Weights of a small GPT-style language model, trained from scratch on English Wikipedia.
Size: 9 layers, width 256, 4 heads of 64 (2 for keys and values), MLP 1024 tanh GELU, vocabulary 538, 6.75M parameters.
Architecture: LayerNorm before each block, learned positions, biases, tied embeddings.
Training: a variant of SOAP for these matrices, 254M tokens, 2934 steps.
Each number is 128 + 32 x the weight over its row's rms, rounded and kept within 0 to 255. Layers, rows and columns count from 0. Numbers have three digits each. The size before them is the row's rms in percent of the matrix's.

# down: layer 6 MLP down (transposed), 1024x256, rms 0.134, rows 75-121, columns 192-255
# up: layer 6 MLP up, 1024x256, rms 0.132, rows 76-121, columns 192-255
down75 103:166141163189111133134140128154162150104138133073158105143140099048140071115148123139106106118150087150072146085122086141116096079140153109164148118100154152092110158143154053160106147176128145
up76 102:144113063149097093070109124137109158118081175111208067148102062099135137085135126132188117165150115084154195147143106110159156189162132200112171121173142158143151168070121105147109146122105063
down76 103:157106121093125101154101148129121137099210102099174088109127138119110095096126104097050134142144194068139204093145161169143137135134083104183115119112030083093158171123140122103124100170126116
up77 099:137124150142175132077125149063117053134157135115101209121126124137114093127136123153164137085137148150140130179122120124118072102059066109110114103159145115179098115131118119114164134147164091
down77 098:152132144123097108082059119076140117113132094119121106113105146130097143178151114160169108171114141072067152177106151133122139162103113135146124126148151190128163110155138108210095118132159149
up78 107:093092119108121134076071183109145133152183150133119153104104103093133055145136135162129128177114158122115118111137129163186126100103100103161139055081108124117068149126148126176126145129100143
down78 109:116130086135183135156151168168141130148108147094130162136084143148143106179125152122153140155099180152133147120135122116156123125099100120141191142103093138187090116109140140131134145176132112
up79 105:110113126146104128120135084151116078123114183110089113134152124157107114100103122164104124170096174091110130184095131156153115121161130132137168167142103097187129132108144166127214188146047065
down79 097:156157120132095075173148156161195168112117111108122173135072146150107133157085124138173146161152134087134159128109099123139144160165160176153115068067196135096093175151157132083102151089186100
up80 101:069128094192136128121108117141167085139104110155134139128200103146144082157192131167135133112106070127122040099136133182103084077123119089095116098132188214130144104079124154130124192156186132
down80 105:114126122131112092150056114166046124129123139131123127157092092136186163135088098149120121182090118214210073103088120132187143108098109101116109142153156145101069133096055100150155070134029130
up81 101:183136169103098166106137083142117109132140116112098180156192079100122136143147123097051137093125098161102079133173191138120085178177191142152126127125139176167098152113148126129045083100068078
down81 099:120133144139075147161123104121152145091110143141170117161059157160090156143131084164185131134078181102137122151162151110180130078086131176107158109170081066073124098109133154162195125112124119
up82 106:126127104166096142091126102025111120123121161130109180115080123130147138165093156118106141084101154105166124124099126103143112096143134128156112170164128055122144106116097188128126107125076083
down82 105:072127073139173106129105180111157129103059089088118150105125152154102147147155084190099180189196168086159114146163138064136170168165132176132164085104159194114129065138147137173160081107141128
up83 096:184150148123130103146152109153098150137137131094112096085129123130152141106148115141112112199128103145095090122177153125164137073164142088140155129111173118145055110198166088079126128102136156
down83 096:065154144132109080108162139130129169104112126105148150109143112144125088090128154119146138123130144175117105124133126112106135140114098188111152121115171086111101221126099128166124150118138128
up84 104:158115117118166094140148113113110144189084112107121132142097129096149165105102134145199088145104123152131114115130128123123104199112150125032145143157169157123116138135107090137129173094152150
down84 104:121118114131055122109158112093110138146132122107173146147165100130109176209125158132184161121140169149139103126180125141142151125163090119113101100155213108146147142167182139112118148152120102
up85 096:097128063133117119101158187098154128082101111149096135157065143070136116064116091067122120138157125085130121114116158103139100129061127159140100150109112092140109219135140132102153141129161102
down85 098:140118123092087142147107158137140135150132092185172138197188137139103076128085132126120172162124169125127183105096059175135158100094131154174112129104177111150119088151152134080127160172113111
up86 099:127105115166158164148110143111116097134166135137101139127098116158167111097056105035120063156144117085077174120150166110115094094137159180173147138132055087113142153111170067120107104091177142
down86 094:139161097113144071116144121096147107106137163144174197122136084181168111123166163142111128131137091088113084091093097128130099073135116138101081127071092165127115159178153106113118124125155160
up87 098:164170134097135176154104143164099092161136151134147132143133038147108116081076099084146206094121176155134154159106179162175113170137075124123156084124146141123131111186107143129151134143130140
down87 095:141103062160141102096099202087103122169119122141142127072185143092138142100118051109074085146102161105127105080129142111167110113114134189170111136120136142129139134132124162122140165079085092
up88 097:221101120113172146151111152132159111162153068124123115137158118155156137148125117101190084141128071161097103035070139145151139126126118104129212080119102162124116169161095113168106105090088134
down88 092:183124144098148165134134121125112094103074117102056105132135055191128107233153151126088090195137159114148100110145066122141165110129104145124148166106109132138127126115123136107181119098124132
up89 096:142120139112096137100118153128125146172135112122135135130201125139120157131136166066091119081097167177151117104116076126114166128116155065156141205132101110158118089116132126107145163151124123
down89 094:148136091096119154067087139105136178089105157110164085096120128111160165124124098145100139113101114064116179098075129133090168092125137080116122088152159128121119126141082108168107147088116196
up90 104:151126169150194087151154126110098162103176148109114133097172132177144167092106159127170237076126144117154104144133110093128138126168142133163081098189156209155164118147140067129174137085085115
down90 099:126137106162165109117087147155090115059136136144170112114203101120127077146120099114123067111120148150131092102083132162123093116103175042127135131204091126156060110153087207115132127190140197
up91 097:112096080177147101110144161164145207122137162140138127118170039114115130101102144123099089140123089116167105086113176094111154047130131174149157067131140095159103098101124075114067103168142079
down91 101:105143131152078130134189112109158134126117136108138125127104120162180138158118125109102074212175203119089158111165165123140134174151118149097152140124199115110131108221139116109132118160172131
up92 109:141096140090157113133136121104197117161065173128200141160116134115082150131139129070159126188140117138079113106169152119152174128147126084156123119127096173119122160063212154150178120116136122
down92 105:135128118136124139132153115082121100085120120206141196163122093133080117157103143133168124159210130094134070124134138077128157110118120171148131136108111122084193158079154172151152122128134138
up93 099:169128113088161100130145145110177163134114129176122125139151155194122164140126084097155098137140128143147095157134105168089124080135120154109115173171077086091136076086163124140173169139068118
down93 104:164176214114076119209127108107042154118154100080107139172067102162145153089156186105104175092101172080113093084210099068151132102165142067132133101135112082125091112171168100109147135107091134
up94 095:147142137158078189173078164124128140124094150082094104134109140159148136150205127135099086093147133062107159158174190189149131154138144060141138167138165187061137058121128117092087133093115178
down94 095:139124138115110111108100100107172139136131131122094174172127093064125132129103114126079101088119095145129134088151096194128165124167151134143148163161213113113144149119147093126158109113177142
up95 101:135159177172016159145172135079187085145101160177096197163107065124128150166152101130124127127121079075188118079098094105143089141171143200148117148130078150079156187125106092063200137128115118
down95 103:137167152092180099125186106126209111096178170203150080086104175157183074161162097094139104154106121146083162176139147124092127112156141131144105151138000141126113130128153161100136167126151097
up96 098:137141087176134097191115142136087153156149152180140104103119121135087153131109150123138161130117129159088119165096181183191131169132075085133113087143141129162091116094129162122155195130164147
down96 098:116105147104152128149128107148213112096110114096203108086112122106151146143160153115117117126158118137087165087132150156128120087105117102119091129054191092163102072124111156168119086229150099
up97 097:129117080157098092181087174163127087196129167121146083123108094095119140147132124192132105133117108161122138114102156160120090111115103148113165139044167143194091128189114113188136121140131192
down97 102:164086171173110150130124109102146140106103035155133099145165142098136110122081140143062139088122180071115126130107109066136146128103173156138110136121103170113213111113110150158168125108149122
up98 100:117064084116115051136176119059184088113117116162142138227101094152165111138128116112164157113145117118129144185087122105142125150119097139149152079171137142084179159086046080077128088103160103
down98 102:067147102144113196117107052121075144141166112089092027134171143148120114165145165101091169118157170097097136104162097134074140120118050121083143112129139147135209163106112105123206123087128104
up99 098:098094101139134106136111152126071164172133162119144139113115141174127109056145111109082107107116146149119165160090081137070092154150206140101131140075137112134086164072113102117155194139154143
down99 107:195122092088059117169099103117129151203120086205106104149125184166107162143088161095136137169154131128144092141194119155161135168166125134142153104165037085098132133146120145150111121141161124
up100 100:102088122101138133133115129145151193130118127107147119144154109144078136145127137124121122086159102119188132128148182061116132123107206115113152162134118137134113105144147123105147080113107025
down100 106:125111159146209110111126152133148171134094149182136056085101164108132137108152175140122120211160151124094088148096114130104118148143096036135152141120159093119118172079169084113100111152143072
up101 096:124127103138171120181103128146145156141092109159070176148148148124144078052117074152200139117140152116124112117121090150116100118116170114131109116096153063066172129102113159176138101114139148
down101 096:148175134150134146205133169182173106177152137121096076164166123121136094088131133089106165161158151151098154134142110097116081129143139147109141162134163098214132098132135077123112118140085149
up102 096:116139081103134138110141044171140128122150146141164091149122095183077098131184084135145133141138133087136090175129121051087131121146124167102132118158109113143053131140166130127116171054140097
down102 100:082162135108144088103193157082138099083113154169114145116118149162225182131158107121134170112143070172145167100173132109128126162156120096208152116142099136127072155088117126155124109144120140
up103 104:183103132146106132150131167178120156154106132125135091182076107090152127116169124115127119123102119121133116092130146112110105188161117104120176120183065102094144134129139102146129142166126123
down103 103:139104132151116077156113119133096161087149124100118109127113115156115162223129117125110102137124075128120091169092158116148125160155160111166134150038059168145113167085155135097128113185119148
up104 101:090084130070165148160139130135177136078164191102121122112115113096128117150133130178215114130075149116071146122132122110086146129115145115141204104146116154102093159046106143100139141142124178
down104 099:083162090100135113071132090100123159115155129129110123108169104156075112087108094138098165108152120100085192098078158165166146120206182147074138183060094163159087210176088093133066110160165144
up105 106:127167146164158130124117072040099168100090143167136100121170118180073133155108073146127136085131155188134096115134164122053130124074175104143135084110119140157089125100135133118114124143180091
down105 107:140088120152119129056080194147122166160132083107102091104121088104192127129172170150152141092137111114150139108088107080136065075124134122202080158166077109120106134132126183154169132151148162
up106 094:142098146150159178120107127085124109164075096106094088112145188169093094115067090110222080132098121126145068166130186136174125124089170144142128172117089035150101158081167153067175190111143111
down106 096:076087139093187177111094135142131181113147133103066170112138156114098149123188135145077117138140091131098112184127122081119121182141160162138087090165089112107149136212143110035158103094132123
up107 101:151153144164165110176202110075184101152184152113078110134117170161116137082138155119113208138086153135155107082158112130166100164139131120067135059158162149124171098176116115115095069192147119
down107 104:068133089103157135099122134092068120178105107136085110095153127094104152102208149137093122161142122148101123132101126112104112064158129062089125151076141120086136120097096105114144108088155107
up108 099:138172148098110120103086153093143128122137139159156156151153196132118212109140204114158123141086172076105114087108097129121120205121135089130110122144127128180175105097173145129141148110068138
down108 115:139135109154105184131163181126079129069102174152108152106127062149112128117119150178135168189130151102151151116126138136146203149092073167136121125123157130123116096179114106194182128125140118
up109 096:095105094137083090154139177167136146129152099126128088164135116141143130075068093187157072141177060120096072155105130089119151126172103119120097133092123164070073131118126079162146110160050070
down109 097:069155096113121123126129091094163160130097166106140127152082165129133105148132130143117106116078158123164163130119121126174119157169116114151139149171099166097213131126124138087126115155151150
up110 098:134076166180085102123113120115145110083118114100075085166118124181097084126138168113111128149153133135093125088180155087095094147106118132115138178124070111097144176101113139137133150157140149
down110 098:098152116145133103107119120143149138186129115140167101122096100194066132129105126116146112199157137127116133127167096114154140205091121147064073108126064147110134107160107125182092166152097126
up111 100:120102118157159045066137150180120132176137134235085166155063102149117131121195073147145150140103124116132185190116105160147124158158087157101119154131173118151104122137180107147075087109130122
down111 100:123111140124137111185152096169167115139113088128129131100136069160101137114137105174202195155133122163151105132140139138071091078124130049139113135151143141183110096122139146168108188196098148
up112 098:049109084090076067123131140103096150129149172209211137158145141091095118133109106144155126085104132117170075159126134103122118132106107142154099093086130134126084111172150153145110139161134130
down112 097:100125115105062113103124143127119132112090077089076153172125167159133101066120088159134135156119146108128090112145125079114183077084141143160151158091158121128137108109111153176164138086146131
up113 101:130156173121090085157120110068093097122085126109132146160145150140161127151101104154125078130152127088144086167147177168167029119102200051137126164131135161127164226147096087151155141037123109
down113 106:103113074123161134128072198097163180131138139146173124133119129143135132167172121149170137110127079140159169146151066125165068087084058174114192229121126110119074159143118137110137165136093128
up114 098:131199099157127119096091119141122099065083118083145116105136091175135129144165126120113117160093028149128115128140185081114102133141167153147154109112130083085174140097085133136169135139139079
down114 093:152115159141138133116183188146164073159112144126147112151124138159117122088111079134111165090143190115029106084138159163149081173074119141137087117156255126138079143088142097145102112134090148
up115 097:152129114138110097126106095140124119176116093191105100180092118138111133197156127154124148114093132140132143099139121098130107122120152159146126090094141156054131154182138083083134099172167155
down115 096:150214053113130099088119128088146160084130106156164166121076104097081144149116115184124084105086158114141098131126119121188159156124087150144116092170110061161093065105151176149093122149142093
up116 099:138144097127092120153122160132077137131158078118195104155113075079063163098122164131156086132081195196127159126113128164114072158060085102144145127169175100151100073124107161177067172123068146
down116 101:085087144099168094056106061101176125090169163142196095094046152170126137160152168177156123140079160117118096149144142097115143114169078152134102075111147180127145102137093154092107163114195134
up117 099:134132096163133105121150106176123121121090092150102085165229093143068120092075189155114105130133102142102109107167102112114083158103153097161116104074171109129144159121200138174114124088124108
down117 094:176146165078089116131106106152124169086168162123095167115077138136168152103088109075111132133099166144120145117134128119117129075124075126125100100104161086148090086130147107125221105111134062
up118 100:143204095109148086148181111162130110080173158134160138102055098097133167167128069166094128101133156107153159123064096082115146157124147151153100141139149108187090127145130081134180158077155126
down118 102:112107088091119146156066061164136121147177121150134169034094111137083112157060087113101071125115133119124133126106122136065132132167127094094108142096208197186076129073135122115185180133171092
up119 102:077091133064127146112109110158082145118092117095140110097129085157151103150156165162131149125162157140145141143099162128129089141147147107150183175180124090111092123147106119137169116135123147
down119 094:150155147134173163098116154138163137105144208196078145113138056160098110124142123135107140116147131139139133137190116110139140127069244125130097090183177081118150101155077113118088078129146133
up120 100:167167091078120094154177182130128084156134151133108115183189107132047099144097124117128173141133105158163097163118088084090147100115122119138155135102182183091113162141156095088176141079112137
down120 099:194140139162124116145147120081159114096102131090112147105160113127149144124118141096115062208100185160136122113079121128079130160065105097118114127138183148109118165057170095143117092155113187
up121 097:152144105148154042099162115161212152086115178087131148137127107167119147124154106131131125155130117082122141136111132072211158117124119163129137171094105117104145149065142092049106162073132104
down121 101:081112081165092085143090126087139100139103091099072120083120119171136135169092102131117143060099126101142194139089107085207115122103105099124123100153086132106075139095047173136115126154112075